Weights of a small transformer language model: 15 layers.
Each number is 128 + 24 x the weight over its row's rms, rounded and kept within 0 to 255. Layers, rows and columns count from 0. Numbers have three digits each. The size before them is the row's rms in percent of the matrix's.

# gate: layer 4 MLP gate, 256x192, rms 0.226, rows 102-147, columns 96-191
# up: layer 4 MLP up, 256x192, rms 0.232, rows 102-147, columns 96-191
# down: layer 4 MLP down (transposed), 256x192, rms 0.163, rows 102-147, columns 96-191
gate102 099:141107153133130086126138073123130106122080113113132141086071155146110125144100122115136082148111120166120137142168113146134071155148112130111148098158153146119116132133125130118146131153133135137139107113127096108090125116180151074106143126134090169148075123167153103114131112102139138137
up102 098:120172178129128103128107121095094128100155151117096093137156116090156120158142172107128140136107173147144092140103076127170146130157115160103156135128107128124151157131122100141108114119113119133136096173142117131155100123154152130089103129131118154159100117154118151146111123163106126100
down102 101:108178117137134109120138127145153113115111121122107126138128110103116136128101112136137127159152132121179173125108108126135164103148137153129137143139095120147157119142143130125139149143083141123136143118136117127106172142136161135139120143144159143077113178161131133093093148087175104141
gate103 110:166134111166116182078142119110145096123123136119157120108134120166125180113080134129102159107127126126118168145139097152133061104133136141124117150106086139130147156119107080104084109126142127105124162157166113133158117138062104163144127099164090102135121099148160100146106123115111120158
up103 119:122135160111128098093142133144116117147095096103137117119085104131126122155167065104101085115099107152144095097135097104173169156117103118112137155150109116107093132121147156086121132116127106113085105127126146148111143119169103108121098159125137131106147125128117140140098156132105113148
down103 112:137037111094123101125114104103130140155086113092122106148129168102136081120150130098118158138130141129165107144109132140128088115121140105139142152110135128144125129153152133119118125137153161166133138139168138146152114146119132131110107110152074112100124124126138126134092112155169133114
gate104 100:148128112126107169114090113118177118135132138125135110149140084133152099114130113126127142142130119143154125151129106165121133168085145179133134143145169115139119112106139125167111188148147155164120202127140098129109122140126117159116199122145146124129145145119132067120125118129088089144
up104 098:092102183132149117136131145166112134113094099119137130115126109124131112136129097145137179154127143127139152150157129142107160126128146135135129140138171106137130095094160076122133153099150095095120149104134133145165149130114123120114136085138134148140101146153137191142138131118118088133
down104 101:157124104110119116121129136125144109125169149162138120150126139147086098111130103156128143149112102098134122163125146097157151137137144113113132085158105136170080115079136116150104148123128116110118123100123101110146107095148126120102104077133166136140133134107159092138147101141165172140
gate105 101:075127169123118097095097122142114127091139104145092097070131141126135125132097128087155144051110145123139177093101149121139098156114133114110126093089140131130135168171129171130146109167091114131120132117122105112124118123096140123142142130093109137126138153100145085133127116191091137120
up105 098:122144088157084135075087162134147098117131192123161111123111108142137153132135136148125113160153133118117121126114098153073116126182141103126132111098139127108162132136108152173134080142101111110105170126073140139144113126133132145111128126130120121141139163150089133148100145127135132123
down105 100:135068116140094102117186140127116095088139156126144141162144131136123130123149155141119114131131102097139092125137101150126097076160128127171146162153122093142106145097102111142130090146165145131180154130139112093103120133138123136118101119115120156124150094091083158117134116131135118120
gate106 098:135128137189138143120113103128149159128112112137142167147135125155173117156134177157126182091158115072177117107145130140121107134159131129111108128128134130162103115160150157108181106101162117103141135146105129087131165084134121103140123169130136102157080130147098110127127121145086136137
up106 106:126118149139131137154139113154168129144149108132124102137141109131153094136167114153141161112116104177116119181155158135127135107138110175109099147128128104099153115136099115081088139112120187111135111111150063142167149131131097138105136097151138099160170136133144137155144091173139112127
down106 102:145121151148126126092137145167104087138117123179102138133137172143147093119131103083132128176085105131082160092112118118136145154094143100116115105188132094113179153176125103135128113111133152130082147120093141152114135116164129100149090074117130115092106146161114128108126130180148098135
gate107 092:131161135135123115146117124143058155142151103172104114139115151101168123126120134137159139135159170160159127158159120086138124137133140080104130178102150140152123117145103145135135105119119140154121120137096125120125115128173095129117161134155104107115156157119127144117117138121111098190
up107 093:147151079109183108128156121135105087149122125116147142141136119137152156129145095086087131124125132088137133105115159128163113095093145132115114150144155161111105132146140123170122137185151142117094113146188160118101143084171174110100132168120157100117111159114152133096093178104137102126
down107 096:114150096112162148123133133131143174171151105109143111128121131140129119112119097129153150130130104131179127148118108131153115143112123105106095137144115118162129101126099168141156151092097155096152121095071087114108119141139076121140126125119135082125119092115081136152119099155107116142
gate108 092:089136136160160147130140157106170163157067127145129125120158154108109155129165108086108129102109118146107135125136100109150051110127123137092112119109125134164137117150119104115131090143166126135124128108162167150163140111157130164133127154133132098086156118107135093106137121171137133085
up108 097:152110133133111113086174137107110140124167164108122085097154159137134103128081152111133114122088141129133111139148133104136175136096132135133151125115139122123154150079115178151108157146067107131117100165112188090120124164166119125100146116113083132127120132145123128105109115114139099093
down108 096:157130129130115098065118169128117116113168141139088098160120106078105100166126114130134120109094131123153111135095101160087119102121154214114107081113117098093134125131136136150142108117139128116117118162160170102168129100139122125114131095121118136092167157124135095104135102129111106110
gate109 104:132156128147129096169167151148108134102119149172121143102119071089131149155130110127159110111141115133136118139090139139158160115150104152104119129150144096142143063177166113122103164109115135174124205129120111142112111112110130137119159150148163144098112100120100142140122130146132081148
up109 105:133134119145140117127083104151140095152085161150134125098152118116158177148118091137151143132151103156165128131149140115115128124102117117144115129126190153096148093136124080134143137123125101138125185169116113171143164121134061131091111151137113117118129102172099125110116154129109106133
down109 096:174170143117135154135098162125132120124151093180122097121139108124151091125092154127148138144104131123081118092140135110113122140129158118127133148091143105118121165146129137149075124126103152143123122155075127170126126119135157166148137122128110108136103168094136146121125064122098114134
gate110 100:117150117134158125129106135092168097142082126129128151129102131115126107119136135096109125151123146136159130103153147110184149149113122127120171163136136131159120102153142136184157154145121122151090108160138109099141111117179143149088116135133136153091107100127144110081119143120147145152
up110 098:141100110147108155120117145139155139149147094115165132121061137184135132133088178106119120152096106158133125119144110149135102134124127104135128110114138155137115130153105102099110119141131124129150111095139094089068108109083162120131159105125138099133164151159161143126091149170113129118
down110 103:102092109104123127134141126187122063146129098135160149184126136139114144133128149100161119127142123141113107109171148117122131129078167147122134130116117129174135125122090112079151129157128126109088151127177157155158139125158145162111093120173166126103152119114161130106136124173121128169
gate111 105:101163103161126167164159125127127116098130151117121101123128109134163090171104111111126100092101123130128144126114130125159088116142110139112146098104163125139100118144151115101151111051128082144186109154087146112127124144108190103144105115163133138137117134124129108176094068113155123112
up111 098:111123127082091106089131166133130128102111155144115170122134131144134146136113163158168144150109171103123134123099129138145121151111123078155127145145157150153109101155119132122141131140116066113174160124146068150117163104128109118143163158128158087107142180127134177124138139136131135121
down111 092:097136107141123116126147106090094172150142113120135114120123111119133139099125131101124132117096109149123158130147125149164152100141136149126121120083169112121085088135196113145141133128111112141153080169130111070121142091107133146159140159179086117118118161139192126105145145103165112119
gate112 098:123157116110151146154097106107135108142123131118139128149102131148114127170116149159148117152136129149162120146130167158152133103137123058117125163115095142146139116146148109127203162137145140072100100165153094153182120097095096151116122105132112111138116101082136109129115133123145158106
up112 095:079143085092050117143111163087105157099115117100132114155168180123098121122105135130110107125167110096118153066078136114143141119134127181121105123128130122114133121146134158137076141135128121148208149115174135126149117123102120127122133140132123137123150113163123110120153165133144118163
down112 093:122109148136161123110134131144081100114106129178127189151134108129137147114111083114143135116097130130144124129142126093151175128157129140119107148114135120128148141124154087103151144146154130120110115145175175104119161096127115152139167172162089126106107173087120125087120108139112125131
gate113 098:112111121157134167164172102088092104118137096163109129103134172168153136148147162085124084091140136141090130105116110125176143145186083093138096119168142160116088112129105133098124115156112138105116129109080087128146113090089181121125137125138093125090098120081118141144152131143134120113
up113 098:127123138149135114056173101082085110097093120112109112135117150117119121118170112129173087154120138151160092127151159129115169150150119100144108131127164130171126138166142144129161119097117162159122133150131135129109118097170141129127090126092129185170114148156094123135180085090108089158
down113 103:157124151156143124084147124154141142101161123099161143097126129125126182100106085111153162166151139116120164124127117088148166118115122121114109118108092157130101119148103138088102158115126124147151162130133146140110146110127153140170131094150101093115086108039153161103135144143100146116
gate114 093:128106108169138150110157094119105125161115119116093123124132151110134138052138117133162094124162116109159100129134155123108128134139132169156086119102147134102145113119080123123097104108132146100123154135131120134116127130127162116158102149130163118134149151141115137131108080131167148084
up114 089:141070101148092155153134123144136091118107097144093108117115097100110138113122151110120129155123090106168123162120108153094161122079084129103116137117089127119123094133127114141155092086123072121155140137140152114107122142118135132114126178118153108171153103146123119143151118182155187088
down114 099:057145127090091165156159123136101120113109119119129140130117107088125126124139155136102134138098097140164121176128106146128121143141129127137165160122137125143108161150135147166138131149129154115139154173148125130128121156123136128090144134083137133119141111135109154161154138112160149130
gate115 100:070180156130116087099140097116137116095114105087129133120107135116144105089098150113135121125175164119122112095107127098091109112111122096182105120133112120102122167146121122125137095139090134135103126146133084108136110164143150106121138125147103149070186129149144103170147109113166096095
up115 099:089115097143118127154103109152122128130140101133093139147118134121154146167132150114134136153132131126145140122122108142085114088157147084105133133108128120114129183163143144149136170145106145152134121145095143156119169165145127150128128147087136112141127084168184145138144148126169124120
down115 102:107167117143137108143125132141169118112096113134114117137120133133075138133112111123150103133153108097162079147100126122125092125131127103170144111115121125130079104117138191132121133122177126142109145118116147146100118128148132122117136097135129101104133133099186155115146150114139129096
gate116 095:115136103091149119133127129131139136125121130135099137135134166110131180140144138137148138148129157116111114155128155141109141120127135167093112132086103167173131117120093108084135110140130114156115179148090078086125110124090128135117104118140142134105144133123092132152175091093138141124
up116 095:118135115160160146064127176157128152142124132133166096074163070133105094147113113137138133102163160130146101112118170152157155115130126123104136145159156100178129141121115104129103086127139131165124110172085127119113117141120112118159161161112105141091088127104115128143102148162147164111
down116 098:120127147174147121149125145119109102145184109165122114128117112111098099109110084103140145168134125107133168107094150126090153143147166140089070116119114142157155100158121153118146109122156125137192160117107126130116110114146151151115138121100165155100124142107171133117163142133142133125
gate117 091:114112145109082116173128147115141082127122158125119156143111119138127096133125160134148125107177125163190125132152153105073178090103121126140132147156153128171152110159121127128168119132110115111110159112137111146139142094113106097104168162137131174110129100103111096155129088104194173077
up117 101:138147123126149118123088122179104154091095136165136089149114115145135131108155064121148129115156135067094154153116101109141102188126115137103095172133143170128142123118108159074133162123162129165136164121162123148151134134099138177132116166106160099139133155098129141138138131130066108157
down117 096:150148119168145174120099090112108126131121205164140126175087099123150148124144099109088120107162129128101142143156124097109124163138134146089118085116147138141100138126114154120142142114100130134129138112135095115168153118134109114160127137101171182113097115130103112130105129075111132156
gate118 106:135127102157116185112120147122105116157142112132131108162105107132135122129167113142116100116112130118109136138153136123102117144137093141136207115127140142149138122159085129144110114151108113099105158128101134094112166102146105116092125140164123186142121156115091105167133118124113108105
up118 105:072126176146136095114118147155132183118129090147157122115120106138115157157138086118115152108152084154104194149110187169167127095147129129107157131152117124129165117081149158104119092154141149185128146146143118138102080126138150128099131140127133162173138160153118136137132131131157144080
down118 094:114174140127151085146120099111092129107115102154123149105147133153127159107156106092135104151112158147088116138107091143110127116110103144182113139143162112101112094111105097131090139101126107175115100108108123150115158119135085104142130128106102106113125126089157079117138161161102157136
gate119 102:089117083077109167107139106121120114128169138134130095157079128130138115098140107077141150178113122148134124115138104160156105157116153115156140105148088125113132159175139109139127125170129140131090112150124149182153113110112123164095110131129112149110130127139160104160175121139140161155
up119 104:150123105106148141142163106109136122092099146140134157101113150154155143133116170161103141110141104151114119140069122120161134125066151125118105133079118117124145098129154096150151139144127086101123082137127098123136168166167143127121147107117082144138120141119142170148104123106169170138
down119 104:118137137099112129107142112114115105108122088153120142131128151083086141132162107093128118145135119120116121166154127130102105126089122106171114140100088109125168144119088132107116118148113160118142132151120114110115117149114169118145090128153163147102121119088154154148103107157137091151
gate120 096:109156106155131146141089106112128139148106124116102149110125141165140134156097123123135176110124135140168147135135086150143101120087153107081159132184125137145142126183143124110126149189123120098112133156141119121137092116141119125106122101142090121129110118135119080156087092130164191155
up120 093:144149111106098130195133126136113147150093144119095147175068151128131112145111190118148148127132098110152153156137130134103104112096169093133108120100101109115199115143133108104121131145093139122112106095133083124124110142113105116090163125111107139144151106169128076135090125137107179131
down120 106:137148081128108112135109102140109155138106133129129087153092142103115140105115123145100143136128137153137112147186109122135136117162114151133147129142174117114127093102167127121128131157103098126147146169110095102126117100161122173152112132153115102132132115095153079125131132076143116119
gate121 096:128170104099147166126133100132134150121108125143110141138104153155093177086126137129140136112133097141128147132186145172097107167125097120136108111146138121108120146130137157134118125144168126116114127131123122102093132096144095121117114152153157088128103147146158104124180125109112133121
up121 096:125134138122087131132115105109124130141107135101123132103133106078168163117095112133090135114130113173131102117129159152104138102154128111150131130140103080107138146129110134112083154134136155186139129128123118166123194142168109110144149120106106105159116101128108148144160122168098113101
down121 103:133132093111100126096153121159099113175109115180127106149148091103108079128125148088132110140128147145138084133105115105163096104136148142150153129100132075103108137155131110114099106129107142148148132125127157121108168150069109137122132126094112110164106178139086138123098126168137158115
gate122 118:129151154144115128137125146144121122098143103175129129119126115116100129100119168105155172134146127137143110161117169124097116176154087124088155148124105129164100149076123123098128112133112146109137089113129117131121096111163154147167140134173121126113149103125139133080173126089145098107
up122 133:110124114134132120090096102129121135121080125105102119157120150144145150145133118160122110123102106147142160074169134112141123072069191127153140128110141111122135122164097120085105123145129131162126119158140140071156135111109104124091110135094121122116132131130131155124117122153113157114
down122 119:144044139100146133129132125117136121118126136104132130197144146114125141170116112162141098116111155120147130133148081124145137095065156138150134163121131129139130120163111109164126113107168165135139117172131152132135129150148112140086140110151133114122100126139133154105123124117108155087
gate123 098:108119140117106087139124135139134100122111119068128095125113155098105143141109112144164132132107118128100134123162118168127114124137120100144166149099105130085155142155145163088134158121063125110147086134120112168132143122105131119165116115097120143093137142151099121131123105132158138144
up123 099:114116117150168117079145120130075134134152104140135096137100075059134148122135167143129098122134092136158134063083104165079117165131188120161124113146127141155142112123116134149145130121089099145103133114119144116121122136083108180096142143126105152128098154112130158125073123155142114175
down123 097:120122106163100182130112166172147136124148146131146152073131120130147077101115143160145125133125099085127158154098149095114109090119133131139141119092124141162124144176160173162150128138117156131131147133127150128122153135164166108127132123108154174164148169125127141113175145149126093122
gate124 091:103115189152110092162140139104100128136115084130090101103158110159093114119172114138097135182109169118100091140163124156125113163148167124101158142134145165148128085159138099159110121129093141141157127170130127135133077127111105127125108110147129123122109109151077134079130114095155130167
up124 091:149102073162096118125127119118126165073105142114117099113141127198164110138166111131105125134133116126119068145094152137192116151112127135134142119110165140077108175099094101110144137116136109144121131110093143138126095093128094118083105082142163161154123116091129108148173122121133119163
down124 097:135158155106162160144149129156118154161107155167146137124165135147128113104096132128118139103137108141128122151153093154116122130164107129119157156159079144156127155108135142127111143093141170098112138113104126088157149154077119171091139098134130133132053169122132174123107103092145115143
gate125 106:143111131156155129142127130141099129129125163133112129142148143148169114150126091144174155128111112151094158150144127117105099086120147111142112142107119146151137130088113154114153142104100157153156115082147173159125148101119163140106127142129077118129167139156121097122191136101132092152
up125 110:107138145122166122094151106083120083167139144157179161123139118128096146152126145097121115101131127151096124123135121133118144152108149169125154138156135171136115137104098090115174141142168151141123123174134134137130110131119108174151159123094131161135105127169161142149167143144094131146
down125 102:137097129103107125123142104177149115143120108084140144126129139140103094158125146173080150150104115115147149145140148101169149155129080080131123133121124109125156099123141145124159096102111099141124127095173133108150120090118133168130144119119153120123096128081129145112105140124121041124
gate126 098:148147077148164140133121122102115153177100138154104153152151156132172141122153089141138124179120144085083145083105125131119153120120130100131093134129091184147127095135101137100140150120112145143126133112116140121129135154125152169106117160106146111133128102147092120109110127131172118092
up126 101:120125117151122087141155127131106128111160137148121104141176194132128146138134149130138112152126146125070146129161143139151109169134162138107148133125106110107136121126118163154152121120116167144139170127150167103100103121107160118165164119183094111088100135068152136183139134133151105095
down126 102:146073111134128134108107120114113134139138121105128124189117170132130128139150182158138147176119118103161102104086139161165134091102166127127104108159126113091121100168064109183150119127103149151115114123150143153082118124086111147127109118101134102080131094153128146143133123126118103098
gate127 096:156166130128135061143141116114128122158147127101089087120123134104112138129156122136134116100127095125149090121084099113084139144169166126132130154088181168127127134105130126108117128083106151154105141129128148140138121059149159118114151164183087144145123146075116147131137106184137109158
up127 102:160129144105120150099067110135125135111141174114127155135160154116144124131155111118137088138093143125150177148094166134137121128126151138105120120079101120133132113136110118154129079100162146133090171121140130113139176121100106179117163126098141162123133098135141124092145156114122154094
down127 094:129045114101106122150125088094141078122119153109095128142138145128123105109106098111104117147132119153118121104145095128088145115123100129123110097160148141103125176171100153135148117150107112133149156085127129117098151135106110127150139124150097114125148092168115154129113112099172109148
gate128 095:104116150139135120117161117134145100132111105136111104172126080120140110138072130135120111074110128139109092150138117150101141122106146105109110109124084179109119148152089128125115156139139138116165155124129139127129115167107126131146148102140088135122136113152142134177133153164140104165
up128 097:102117123156164118136154125139137092155162119189095099180152113117119141119150118071108097127157168109099131121129130103128148103151123134117106161142114166102110169142150111121163141071123096144104126131170124147131173102107137134128134170094105156113115143100113114150126134152126110154
down128 098:114143086122176127154114098130141139204149121133121157141148130106152117144146132097144123143125118120145165107148102118102133148113158095122109121151099082089129117131096143096183138115127097092121117134131193144109101108128170134126127165133127082139107096090113117138136128114062094128
gate129 103:133152118122139129086140168105132139145098151113107127140136079108176135113149120071173139115158146103069106135125131138119105093129114167107127133143146161152095134133119135077113133118126128090148104142137133133156143149124169145123124112145089113079122150155106128115117095142108070158
up129 103:134105114111156160101069083133105140111138122153120170093104094138133143105131130080188124153141117124110127144145151086132110123123104095122092081129154132090199108142115132119164150162095119105118132122123105123164121095130137174101157153122085142139155154146105146096132107095172094125
down129 099:158156106117160106170120154127132127139130117126125133102118167155108124119114131179138162142133155086088128116139137135116135131157123136121114140148112150122105134121126118133112128119109056090154132105128141133128185129101156131128088179136142137100142104179137155091169154095144138077
gate130 105:136162154134144090120116128126153165142123142127122085174143143095124087144184138098099145157081175114135188173160168120102109143112144105142138121108131103161134113129140074149163117096142138084107119143129159088105119122068112134143124099114111112094126115098144149109128116124109155170
up130 098:085127122182149119100132162102128147167140156087097129127142098145148107110102127135139150145114149146095136125110123140114118125091119158135092108095166155108145093143122127144125126142088138093103127099101147151122092119147139103130152155127073119126130112142123095137116119140151084159
down130 104:138124156109098071144153145151130118113099085139130099119116114127096109171149125138179133170108143175097159173127148147106142103107138120143129121066136176100109119130139142117124131101128158158092114137143154142080120145096142161172087103100170125104120155074099131149142101118161121110
gate131 110:116140151179103105140161149119144076129141164140140156172159131142136122075167168157147118117105142100115113108103122164123169135117113137166156101145124128131092143122103153088149147085088128158168146153123107178157105146129191121154125133150132178186162117128148100147132135095090152121
up131 115:131124121119107101188121141135106175113128115156103151155171166165138132115156163107151130152141124110139145126135173093146105123124134123117132122120165117161104145099125102133146079093133111150123115115118130143128131131124118074120104103140168106142165104116156094128120181149108125131
down131 098:138086119084090138134129182150119081128138125112139123158172097126153103114109110133071111136092125132136131129123103087172148105112137147128125125135119099129144122144147141090127149204093146129123114146163103162132084128131170109117106138149149174113133157103116143119135139119172132127
gate132 098:138150133143140116149128100100098105128151102116160154113115130096093118154131146151130137104088137146133136153132106148128113113113118080150133144121127110120111173101121062115147102111128132113115193155126175106092115075127153134096142082101173158140139156156119144116143190140114118166
up132 102:138117150184082095150116144113112136127098098139114095139114147110117142130112159160090139114111141121114164169057104154120134136088120162131132074111118115098137178154167074123176149130122120115154158126164177131110161137145167099106159153150115127146129089130121145146109119170133120137
down132 100:138130140129176105120153156136103101151091116087120113111125151096162157138170102126125111146147150123124108120124172115092154086152116114146108155150113085104159139149170150099148150125077191110126134117114150082086077136114108126141189115129171155116103169128140097138134154107146149120
gate133 110:151157105108131127099151116093163122145123135116134123166130130123098168108127149130115118117144124089155148119110141143123125154093183125102122173116128163173126123079098160136162115158117151150112145094146126110154117123103136148154147123123147120110148104134172133101154117139100095101
up133 101:127112114151104123092118146134160113100144103113148139112100133112124117122183110164126126113140133096095128144096110163156072159145137193133152132124166132119145112135155144113101154098131105160118134104139149087113177112149089145162126170112184113091114156085137090128188109138138116160
down133 097:139093146146142152160120116113141087145107129126172139136092124115171137148164104127132125094135093136112148085109095144140131102151110121105156141125138138127124109125103136123124132147136151093114198130149129134129102149143117181119091108105102133103134157123114155141114123129094138139
gate134 100:126095102138132090127112101136126137135137140146079159152139135086108127150132121094137159129131092108102164129097136158111125106124147131100070164142127114126155149156141131110150076128106164114133141125152148159121112135130136193135126165118185148130151135136159111129087154167119151137
up134 098:134087112134105116123101097147126108138098139135126144135123130126149124159124103119119157080079151148113100127119117137153121138149143092125158139156109126092090123097159141115154120127155099132139101139165116139092143105083134087165124139141103130117127111131150139127143113120143107156
down134 103:092151136142106121129137142146154157127126128123122143076110140093190129097106139151164134121078108189149143155086124150158093118106140127122160151111135104110133137120145121143138159095109136125106069169127114134123143100112120139148109112143153136186124128108111138106109128134141141117
gate135 112:145104132136130133147144074131131123091106153133116134115103103124117165131159145152144143125120133079170128145113156144119104118137073115128108114086131135141113098125118136141134129160107078097134127135150099123112129147113182157106186070150103111133149137114100160148140107129169139113
up135 114:137142129125146106157120145112139164096139097114122130132143138151128109113116148141113164120116076171115109129131132109088130148164122137111075094112110137127137156130118100126140123125136146175110081145087103135097127107144126122139137088103095116119134165130074185172169124091089107107
down135 106:163145115119154118122127142101146145083139126133135135125109127160118115142133136140160170116130149143152138124102152090111102117125128146141118160092132156093147130095117137114137129164130119105069122143167093107065131137102137143125148092167098157109170113123099109141117107119136144076
gate136 095:118145178165123098138135139133138104137163126145138144127124137140162194123141118153106120128096130126163111119146154154116153105147127115114097104153096166113142095096133118155118110101111115078150121139122151166152136116136200110130125088107117146099156115124145112106102119118150128117
up136 094:102121124196088140198117132125168149107077109106126126129146110152149156117111111136134126117099122147102106138129149134129144124140145108157138131144102139080101121135118096148136131106072115148136103129113129126146114152108142104132117127120101189097148135110161119171111140142138090098
down136 096:103134087130121118099107133113138161168140121111158084125147149110147071112131125139136077106130112134167145122094095112122116130094112075174112105120159089145152107140119143128140126118131094123098115128143126125122162156139106099125121091135123125173097164124104166134127100082131138157
gate137 104:150141120092163065132155129152144119119141124139134132147106131075124127105145089153157138109131136117150131103153119088140075156151111132123137173114162150137120055137152162111129109099115091145126112139129177123130124114129135114109137101132119154071142105139117098150136106116154098153
up137 101:108129100110158099160139129130117095126118143125126116135081164118119084082106098139105137120072107133137120124147125090126141142127097111119133134095143092118151133139132137154079128133141143151145125157159117089102091102106107155131146123120158152134128109138128168131184114138095127098
down137 106:110156131098153134141142093122156180118096126127134112161069087147119130103165177121111111123116136107145120161144153127112102085171113115154122150153104089118178119104122118120120122130178114137099134108074119135091129138062150164123121118135140156128158118134116110131196156121135161165
gate138 088:088153146083126080124153136146096149131108126126131124132168129140120123125109103142149130122112133152138120153153114122124109123165102157138135130127167115135120162148127132135117097119092165121128145102141132120085108133122152147108156135130170119115097137122128164200095101131154131139
up138 094:077123147102115150124131113107164136195128130110103113127152134152106127081111144137122118099141121129162172156129128086121105130128142146129143138130124107140119095147115111112143156095130153087122143102144100122135104132141125127154141127110118108125145085084146113094125144137182136164
down138 102:122123122119173172157138095141147122170134135117112119099123124150090148124092098127128110076136105090113114107101162131140133133137104093117128105105098141123098148134135114132152099109121145116141149116142124157105095114136122143125125116095145146119149162117138118134096143127141097154
gate139 105:157159132114099156113105079127093130171142164123159183094111135154144118101130138150127153148086143118123154129144119087165136147132112118133114111081089118113078151134138182147155114128119095117144113155113101132109144133102119137179147090098134088115149178141140128159144126116106127154
up139 104:134131113110132056130182178173166078158165141122156087144121121117130106131158163130162139108136130138152114163138117119134155137109154138115085154132163132096096130121107095125151138099130110117140123137156146126151105127086169142130127121127119120089148115110121134151150126082090107115
down139 100:155108161173153088153118158136142117126138103113084119149069135127105107147145107113119108100139129121122134124145125154075157138161129078122132124079111180133188155158174107142117134134153121109095166134122149140107133128139173099129088126171124132049075104139130117109135136114115114100
gate140 096:148085140138073104123157094112160159133114175144114153130068143155151123095142136110124133101142097122145102086093160103102152129119171128137195136124137086108145166146131114109136135130123145143122147114136147101135125150137130150129106141140136126088179087102051125103144146091139134121
up140 095:150109136128155110108124145138120101094132150192139151164163138069139110098113146132130118142159152126110104123137091166087152111102110155150098130110147143075126110122125140128158110133133155141109080101166138119142095126171091122114126132121128136135092145108103126109101156110096123163
down140 095:151121156122111116124145130125111147098080173098126138146146144107151162125122116107136103118178169121123117108152140107115118158109116110109104122100093140102122141132129165134166086126099149122122128111132136089140103108130124164163163136151160116141118107135154147097148148098120125087
gate141 104:123145183114125138126081103138156106119129116162085174145149108130113119089120169085154134119105153100129124148102137132156137123103108152123123120123114161109114118152142134109164108149126131125183140131141135153092132091121140127143126107118142177126129119116106110129182133149099145126
up141 110:158142094113104124127130122098140129118110125133201180132111127158127117154110137130163139127118118123079089134122125160106111136118151105134097153167132130151106134086119102086174064101108173145138149143120156138157182144140116160110081122084111125128150130099110126069133115139083162143
down141 099:143153146152125163171107142169109146129102146124127131158103129120132138134112123151117083105132137114102148111140096135132105155151106126138113127133133137126144119125142165115103111188188123094158134119125138087135090125143127122126119093079102103142139108148082111151099138071078107124
gate142 098:063072104169169149151149155110113132104135118124108167146093151116110115112124107124111072115114115130116132129116103156114157166132153125160130177108174093159163138102130153154124156130097089115111114140141112130146131161138157103115117174104124148123134136167130176139147094108167088129
up142 103:113102145131131132146157107130164122137133152130144186176124156167135087098131138108140100113104144113126146098106127156146110153121129154115102148129161142093095161089125175108106156124128157119161109110110132118118120166136113132152104116108113090118135151132155136147109136147142149110
down142 108:128169116154133103140157182141127169144151130170158145104107148152136106122157096128151116147158128125116167108147096152134113125148105134126112144111107191124120136123111129132149108145112085164108162139131155151118126153129130107145126117138134157146108102128124110140113120136120129095
gate143 097:140105135134123140164181120123107120074138141118169112145126131113111166153126092136146111093120157095135126088138077138173122148119128126105122096136140103124128098116099141139157141137113132150098172150119110114150161146191146111119089116123141135110155135156075098087135091116103092130
up143 089:138095128094112163128128107115109111129142131153137121101109179138122122110108113110167112144165129068169100091158126171143126117111105131127089101089142098140136147112132139108162117142117087112145138115140090129094127099115172081092083140122087180135131130124158120108120141131148148090
down143 099:134092104127102168134159195149160120110155127144168150128119161150148133122093132146085141127100164110126098103115120111156114120076134092105166145162129117146136133147135111099180108121119104129111104118123151134144121200141152134127079085153150092159094131141108117093164136143120112087
gate144 102:083138152137092159151098162063113118134157163160127108123136101122144155135132112160133133159110094117135103139119116144122177125143131104136130100097152091146110111104149161113066113147138128124116134131131136133167141108113181156153126158087161119140127148088146172142059109102138093135
up144 107:093152087141121162129117079105157146127122129151113171121106143168122151114170167125160064121169130176119119098112100119136122163120141100101127097141078163107106158160147136137122085159136142143069142146126132136104155117105109077148136139129120173119104152156110151173134128123121110139
down144 100:137141098103059120137135120075150105114138131123169097119140069124118134106127122109086154106121094193151115133132143103138152091140113117147081178124163127100160110117146107102084113147097145182116148123133151110125118114132113116111128138130114153104157175102146108108110094147139109132
gate145 104:106151108121116158138111141137146102146118171115118121172138111150141163103140140155143101115101126109133148110145165075121160126122099108151159095104136146138147102147116152120131155112159129162143092097111116088183104107127132147107127117138128105170135112141108164163103141109102155154
up145 108:139084106143163147172131110137111088119156128105100122184138161123137108104124123174072115080073131138115066117132132117132155143143121167139125131114167119136100111148150122117134169178139181134121156103130100110137082115130143118171110110121137120130127124152109138174145074164127145107
down145 101:112159107162124151132119152148134127121151138143159109141143138139116088142115129132100134101146114105148135137151125080099117141125090153165156142118100170148114139186116178108164125121125120090141110113130121138119118127114173158145132099153092122145141130157102131154131092122129112120
gate146 104:107166086105121137113140158132163126140121168125133117120164128095153115137134140141128081133117149152145166143113152105161162145177117145089103113122122130158134169129142157119144118158112098136126098113159108138173132163129124137143108170128114121162176152145146153127128084141125102127
up146 104:151100139131121176148151082132143091187148115154123141154116146122121154119150124143121123125135163113142153121139144130134129095109087140133128117124110162120144118103121115125112139121137180097158089160171097134133098138081126117136119189141084129198106140113094142108125110146111109109
down146 101:137124117140101104095106110140125106129135130175117110149122112144097135134158122181144119130078158156111158072147093117119111116117129122127182104117150134125125109137088131149119126121197134110120116134140128118171106168104170117147151111050119138124111150192091147151169132147145124129
gate147 098:169131183131122110110138094128161075127127138153124144131118141121147099129125124134119095173102103111082143151145133121147135135149154149099129127121135149134127109139144097111135123110144168103139160105179131154132167119149155108109109157129101157141117187143137129149153116125193163101
up147 096:120171175133122075153122131149121117142136105155112173130148059117154115116154121136155117108138149127098090125131140140152135086093157107099171124142113110072108092106098143097134111168127137164160102148094104115118153126123077108098142118140173111138145135101096123115180150085109134083
down147 100:132100099118094111089060130145171114124155118119115138130130076145132136111134148109112126150164123139132143085103101098111161167134093131126159079176114134126099107092153180082124143114125136115132080177131129129108129082143137160107117114173122181148106136128125100108108122098138099115